config.yaml
num_hidden_layers: 16
hidden_size: 128
num_attention_heads: 6
num_key_value_heads: 3
head_dim: 32
intermediate_size: 320
vocab_size: 4096
hidden_act: "swiglu"
norm: "rmsnorm"
norm_place: "pre"
norm_eps: 1e-05
positions: "rope"
rope_theta: 10000.0
rope_fraction: 1.0
qk_norm: false
attn_scale: 0.177
bias: "all"
tie_word_embeddings: false
parallel_block: false
init: "uniform"
init_std_qkv: 0.0631
init_std_o: 0.0
init_std_up: 0.0631
init_std_down: 0.0
optimizer: "soap_variant"
learning_rate: 0.00681
beta1: 0.95
beta2: 0.98
weight_decay: 0.038
lr_head: 0.0077
warmup_steps: 200
schedule: "wsd"
decay_fraction: 0.837
decay_shape: "linear"
final_lr_fraction: 0.05
batch_tokens: 32768
max_seq_len: 512
doc_mask: false
train_tokens: 108800000
max_steps: 3321
dataset: "wikipedia_en"
Each number is 128 + 32 x the weight over its row's rms, rounded and kept within 0 to 255. Layers, rows and columns count from 0. The size above them is the row's rms in percent of the matrix's.

# layer 5 MLP down (transposed), 320x128, rms 0.19, rows 231-239, columns 0-127
size [102 103  95  96  94 105  94 113  90]
[[157  82  94  94 129 101  65  92 136 110 156 137 128 129 163 105 154 197  49 110 163 147  97 138 138  79  95 144 120 110 127 146 171 119 138 142 183 114  85  54 138 119 162 167 143 149 113 147  85 124 107 204 145  97 128 150 115 162 166 116 128 161  99  94 141  57 143 169 149 108 160 126 122 146 134  78 115  83 198 141 153 128 154 127 160 131  95  69 145  57 138  52 103 127  69 130 132 111 109 115 214 113 166 102  92 133 102 162 125 137 162 137 100 138 126 160 135 170 134 112 142 122 120 168 144 143 110 170]
 [163 121 137 126 152 146 112  67 141 138 114 121 117 165  30 201 183 165 136  78 138 157  53 137  98 195 129 130 130 117 139 153  91 104  86 133 105 189 103 113 110 181 137 127 131 132 118 108 176  86 109 129 135 128 145 157  78 169 158 145 179  86 136 173 144 115 107  90 131  98 152 200 137 126 117 140 178 107 114 130  99  99  96 110 186 123 121 101 163  82 123 151 111 131 111 140 147 125 161 102 176 157 151 143 115  90 125 163  98 177 131 159 184  87 138 125 130 117 127 119  93  94 142 130 132 165 189  40]
 [ 90 173 133 138 121 184 100 125 153 129 102 101 156 113 125  69  86 153  68 104 137 144 127  72  75 126 148 141 154  71  76 127 162  90 152 132 170 180 161 100 161 105  93 149 173 158 137 162 112 152  95 126  90  99 127  84 172 110 131 163 133 139 112  88 145 164  74 149 131 154 127 167 126 103  93  95 149 148 124  83 133 136 180  94 169 203 142 164  94 144  47 155 153 150 166 139 181 145 110 163 153 174 137 116 102 116 130 183 158 143 131 173  77  99 163 151 138 123 159  88 138 186 114 135 138  59 133 119]
 [107 115 142 163 140 140 120  54 189 106 123  69  96 104 108 119 142 135 137  68 128  64 153  90 114 137 158 115 128 151  85 157 133 108 172  90 140 219 134 134 124  94 135 112 155  93 102 109  88  78 124 143  79 119 144  75 110 207 132  94 101  83 104  72 157 158 138 113 163 127 147 110 117 122  72 166 154 157  91 114 145 134  54  71 112  77 185 134 121 105 111 143 183 132 134 124  90 131 150 135 147  93 124  93 188 176 119 116 169 141 112 121 117  86 111  82 141  97 152 131 129  86 170 134 105  93 177 130]
 [138 129 198 153 161 120 116 101  80 141 126 161 139 157 147 178 189  91 176 105  97  87 127 142 122 134 148 171 131 174 112 145 105  95 198 149 129 134 115  58 112 132 134  89 155 148 123 112  87 172 112 157  96 173  75 129 139 112 150 109 117 110  86 144 126 123 109  71 122 104 158 150 120 110 135 141 163 130 124 105 110  92 149 101 127 117 218  71  68 144 177 127 144 100 139 132 145 128 128 102 142 169 100 104 136 167  87 143 176  88 151 147  59 177 124 123  60 112 149 162 107 162 152 135 201  42 143 130]
 [177 132 122 129 159 159 146 122 134 130 156  81 122 143 111 105 159  66 107 143 118 125 144 114 128 183 151 194 120 104 140 133 143 158 133 173 145  90 132  94  95 124  78 202 164  86 118 123 106  96  90  28 151 166 137 101 150 105 181 128  94 110 144 103 150 139 169 144 184 108 152 114 123 125 106 181 200 163 131 146 117  77 165 125 130  81 118 143 164 153 125  95 158 156 141 143 140 103 104 146 157 138  96 141 173  78  91 163 129  98 183 129 134 117 119 142 118  61  96  82  50 174  53  98 150 106 128 117]
 [119  98 126  91 124  95 162 120  86 125 114  81 130 229  89  69 152 202 111 107 138 120 120  79 122 148  85 161 154 122 111 154 152 137 166 157 124 199 188  95  93 155 133 158 126 126  41 180 165 106 114 111 119 175 158  92 126 106 154  83 115 156 134 155 124 161 160 147 129 163  79  87 172 128 172 192 165 100 141 120 171  86 177 107 122 167  95 105 147 128  93 156 113 112  92 116 145  74 105 106 114 117 123 110  83 135 133 110 110 107 116 151 113 167 159 156 101 114 141 188 130 135 118 160 185 109  94 120]
 [ 91 107 133  85 169 151 153 115 121 135  98 121  91 146  79 201 160  99 111  81 141 106  78  71 130 159 148  78 127 136  85 129 117  89 114 184 162 134 101  55 123 160 157 128 139  75 111 158 128  88 105 101 135 151  71 144  93  99 129 100 140 169  45 130 165 168 130  90 135 149  96 132 166 131 140 107 132 167  95  73 118 113 126  88 122 140 110 107  91 158 149 174 158 119 121 170  52 149 179 163 186  88 171  95 137 105 205  72 148 149 123  86  88  99  97 125 136 111 139  89 131 139 114 151 124 121 121 139]
 [121 109  97 133 106  37 121 141 101 107 108 136 155 120  76 171 116 159 152 110 168 139  93 129 146 180 126 124 112 125 100 132 155  63 124 152 113 112 103 128 110  88 129 129 139 153  87  95 169  54 109 128 159 143 134 175 185 117 116 177  88 160 156 112  95 185 124 139  63 129 169 116 166  83 157 124  78 116  79  89 116 156 133 170 187 127 142 123 144  94 169 179 144 113 124 129 171  99 121 113 128 101 139 137  61 185 194 111 148 135 116 168 120 111 167 133 122 125 106  84 160 112  61 179  68 183 120 110]]
# layer 5 MLP gate, 320x128, rms 0.207, rows 232-239, columns 0-127
size [104  94  92 116  96  90  96  96]
[[ 94 133 129 162  39 126  80  77  93 113 150 148 110 101 168 127 131 133 112  80 114 175  77 156 154 140 100 130 107  52 148  90 175 109 142 203 143 151  70 154 160 147 122 119 159  87 150 119 180 102  91 101 138 141 123 197  97  82 136 139 158 115 199  81 108 122 123 108 154 130 101 127  96 147 111  62 125  88 158 116 178 119 105 128 163  96  91 126 149 105 178  96 160 108 116 142 171 162 209 144 139 118 107 135  96 132 105 133 121 123 134  92 118 142 117 139 165 190 155 143 172  77 170 128 132 160 154 152]
 [119 135  64 159 137  95 149 105 116 112  50 139  93 149 132 131 187 154 109 121 156 141 148 129 101 103 121 125 157 201 124  97 150  83 109 165 102 126 168 126  89 122 168 135 116 149 121  87 156  91  87 161 101 132  98 129 138 181  54 102 149  95 175 117 104 114 184 106 186 101 168 179  73 121  62 146 141 161 113 142  97 165  88 121 102 144 104 129 121  82  76 160 165 108 115  66 122 119  83 106 183 191 150  90 142 165 121 148 137 152 118 146 176 115 153  96 163 162  65  95  95  98 115 136 139  95 144 125]
 [165  87 124 102  72 142 122 177 144  83 170 159 157  83 136 147 133  89 160 104 150 138 130 110 121 136 151  96 115 107 158 139 124  69 142 177  90 151  69 128 133  85  53 123 140 186 120 137 111 146 104 132 143 130 130 159 142 155  85 145 109 139 150 122  56 102 121  86 181 112 147  99 172 188 142 117 108 155 147 171  91 148 171 101 102  95  94 141 119 169 166 139 147 170 106 136 133 149 105 145 109 123 163  66  90  23 168 136 121  93 130 119 116 171 157  93 127 101  86 172 211 166  99 156 144 113  98 113]
 [145 103 128 151 123 144 145 155 118 140 107 190 133 128 158  76 144  96  41 130 125 104 139  68 130 141 170 111 193 153 130 113 130  91 114 100 114 110 163 131 114 149 139 114 139 154  85 183 149 154  88 122  82 129  90 135 138 130 129  78 115 120 119 165 119 183 140 110 174 150 135 142 168  53 164  81 109  70 152 125  74 131  76 112 122 119 133 178 144 182  93  92 132 147  71 134  79 109  81 123 138 144 157 168 161 110 106 157 151  43 118 175 104 168 139 182 102 168 117 140 163 115 109 135 129 129 220 133]
 [ 99 106 147 156  84  92 142 110 103 150  89 120 117 127 112 146 173 156 102 116 120 143 132 198 132  67 185 119 154 139 155 115 171 116 148  82  82 134 138 179 153 178 112 107  90 163 154 159 132 126 131 139 127 169 104 172 133 160 101 157 156 140 139  89  86 113 103 167 146  93  66 143 145 109 130 122 109  91 102 109  94 150 130 143  81 115  72 117  88  52 103  90 103 118 177 148  87 176 128  86 112 179 149 158 123 121 125 139 137 179  79 109  79 194 182 178 175 110 173 176 189  70 149 142 143 151 121 113]
 [120 150 105 135 144  93 151 119 104 157 158 138  78 112  96  83 136  58 234 125  95 133 143 153 126 103 156 149 126 183 129 158  98 141 152 135 127  87 164 140 161 134  85 156 182 107 114 127 152  78 133 126 110 146  97 136 158 141  73  97 158 109 127  91 121 192 123 160 155 131 139 126 151  89  91 136  66 178 148 109 124  77  51 151 117  54 124 133 134  97 113 157 153 122 138 124  96 171 114 147 136 104  46 119 125  85  98 113 151 163 160 107 160 159 114  69 146  72 133 123  99 132 164 126  96 163 205 135]
 [135 149 147 112 152 126 155 116  94 134 102 143 117 132 118 151 105 134 148 159 131  92 153  67 152  70 142  83 140 114 146 119 148 147 166 156 164  77 148 126 166  61 116 106 168 108 162 193 169 129 123 158 121 124 139 199 149 157 151  95 155  82 136  78 138 121 146 181 157 121 154 189 169 156 144 116 111 177 123 125  90 181 138 173 102 150  91 126  90 114 118  63  82 110 139 130 135  89 186 131 181 141 140 153 125 178 147 122  98 169 168 110 132 162 163 151  83 228 180 162 155 103 183  91 132  93 153 122]
 [125 132  94 115 159 152  91 166  43 170 129  93 127 122 127 156 137 155 184 120  99  67 130 144  13 138 171 112 117  96 176 125 150 154  88 120 123 124  92 115  74 117 134 122 127 103 148  96 109 152  76 160 146 132 187  95 156 152 148 111  87  93  76 140 149 121 113 134 174  76  98 109  68 117  69 194 190 163 134 118 120 119 140 102 122 130 129 161 154 110  98  84 114 168 160 115 120 167 120 150 108 160 135 148 182 102  73  76 133 148 129 127 164 118 105 134 126 136  87 109 143  77 192  83 110 133 138 130]]
# layer 5 MLP up, 320x128, rms 0.206, rows 232-239, columns 0-127
size [ 97  91  96 109  96  95 106  87]
[[117 105 122  96 139 110 135 121  89 110 122 153 119 130  85 135  58 153  73  86 127  76 105  55  44  67 138 148 159 118 112 103 127  47  86  95  85 114 141 128  87 151 124 152  72  37  75 133 116  94  69 175 131 106  82 114 119  90 101 147 106 128 103 127 194  83 158 164 162 102 107 135 120 110 106 109 114 118  96 113  82 122 117 127 161 125 135 139 125 151 111  98 144 134  91 141 140 113 140 129 140 134 168  77  65  89 139 154 131  95 101 110  96 117  96  76 116 111 137 170 116  64 101 119 113 120  73 116]
 [160 192 142  75 175 144 112  52 154 147 103 169 119  99 128 147 116 145 122 120  86 144 181 100 171 136 128 150 107  91 127 127 117 131 155 103 134 159 126 119 129 177 108 107 121 117  94 181 116 150 124 120 157 119  96 163 178 104 180 130 151 120  75 195 122 145  93 168  68 117 137  99 181 116 147 133  48 115 182 123 164 112 128 146 142  87 170 107 162 101 166 165 109 166 172 154 162 184 108 142 108  33 123 161 111 163 120  93 124  70  76  97 148 120  77 137 116  77 146 157 168 138 128 168 134 107 136 115]
 [162 145 132 112 166 155 162 151 103 114  82 101  99 101 112 112 124 164 117 147  65 151  85 123 126 122  58 109 136 112 133 129 125 139  89 128 142 135 118 125  85 122  94 133 160 128 109 131 104 163 101  90 147  88 146 108 156  55 140 141 144  76 107 141 156 108 102 118 164 110  51 121  90 141 139 118 195 105 158 135  99 100 179 175 130 136 108 164 135 127 128 147 170 150 111 123 108 145 149  79 136 110 139 192 214 106 138 171 124  23 128 121  12 128 157 132  84 151  89 107 146 167 119 114 146 125 187 152]
 [123 131 130 103 132  79  98 141  92  78 179 133 131 162 109 126 145 121  86  79 165 165  97 145 130 153 163  90  71 115 135  96 144 106 122 145 130 135  77  57 127 112  79 110 193 135  92 230 112 123 113 121 107 147 112 140 119 162 143 111 182 136 136 128 138 129 153 133  82 150 139 140 129 146 128  57 103 159 170 185 130 117 181 179 111 100 159  83 172 138 115 124  70 107  57 155 204 134  92 182 143 103 122  86 105 122 173 102 162 128 127 157  79 143 140 119 101  90 154 137 146 132  63 133 157 100 126  90]
 [109  95 120 181  90  82 131 184 143 150 103  93 124 133 145  82  86 143 162 111 160  91 112 130 135 151 170 148 139  71 103  92 168 171 143 129 109 177 121 126 106 131 129 139 133 148 110 104 134 113 162 135  82  43 103 116 125 130 109 160 176 175 117 201 161 104  84 147 131 132 124 119 101 163 140 111 194 132 130  54 145 117 150 202 147  49 111  94  68 102 104  93 130 202 154 150 156 141 103 167 164 136 143  87 167 143 147 101 155 146 185 118 126  79  99 158 113 115 162 163 120 109  87 120  96 157  95 139]
 [105 110  60 152 166 142 117  90 140 105 135  93 149 163 133 111 198  95 141 114 142 126  95 113 150 176 134 141 126  94 150  99 101 159 155  92 124 168 127 117  61 101 115 179 115 110 184 127 130  97 145 180 116  74 154 149  73 147 170 100 128 149 125 133 140 121 101 102 161 153  89  84 112 176 138 161 157  85  86 107 119  67 195 163  92 134  70 106 161 142 104 140 156 151  97  86 143 107 168 113 123 159  85 124 104 146 159  71 104  86 141 192 126  96 146 159 137 117 181 108 150 167 100 127 156 150  35  94]
 [118 137 128 124  86 154 200 118 135 125 140 167 143  87 145 156 159 118 154 143 154  82 136 120 133 151  88 145 114 104 133 145 142 144 143 112 162 219 172 132  71 226 114 103 143  76 117  93 168 108 124 141 144 150  93 122 117 178 148 142 137 137 100 168 100 137  90  96 116 122 126 141 151 103 155 141 120 155 128 152 145 140  98  82 113 144 133 100 141 198 106 172  51  84 127 147 185 162 195 113 113 130 118 155  72 127  99 125  78 130 108  96 130 128 106 139  89 104  68 176 185 152 101 178 110  59 134 186]
 [127 112 148 110 148 136 132 101  92 105 102 111 115 131  52 132  96 120 117 119  88 153 139 152 171 106 149 119 109 122 200 131 165 159  62  59 153 172  83 163 164 170 117 106 161 113 146 114 162 179 160 116 127 101 133 160 180  81 156 113 102 119 119 159  80 124 120 113  99 125 136 108  75  92  94  91 139 132  82 116 136 137 124 107 133 115  90 140 127 120  75 159  52 194 155 145 128 112  41 104 113 133 158 139 206 108 142 132 140 217 149 153 122 124 107 105  81  86 171 109 129  93 173 144 124 143 187 109]]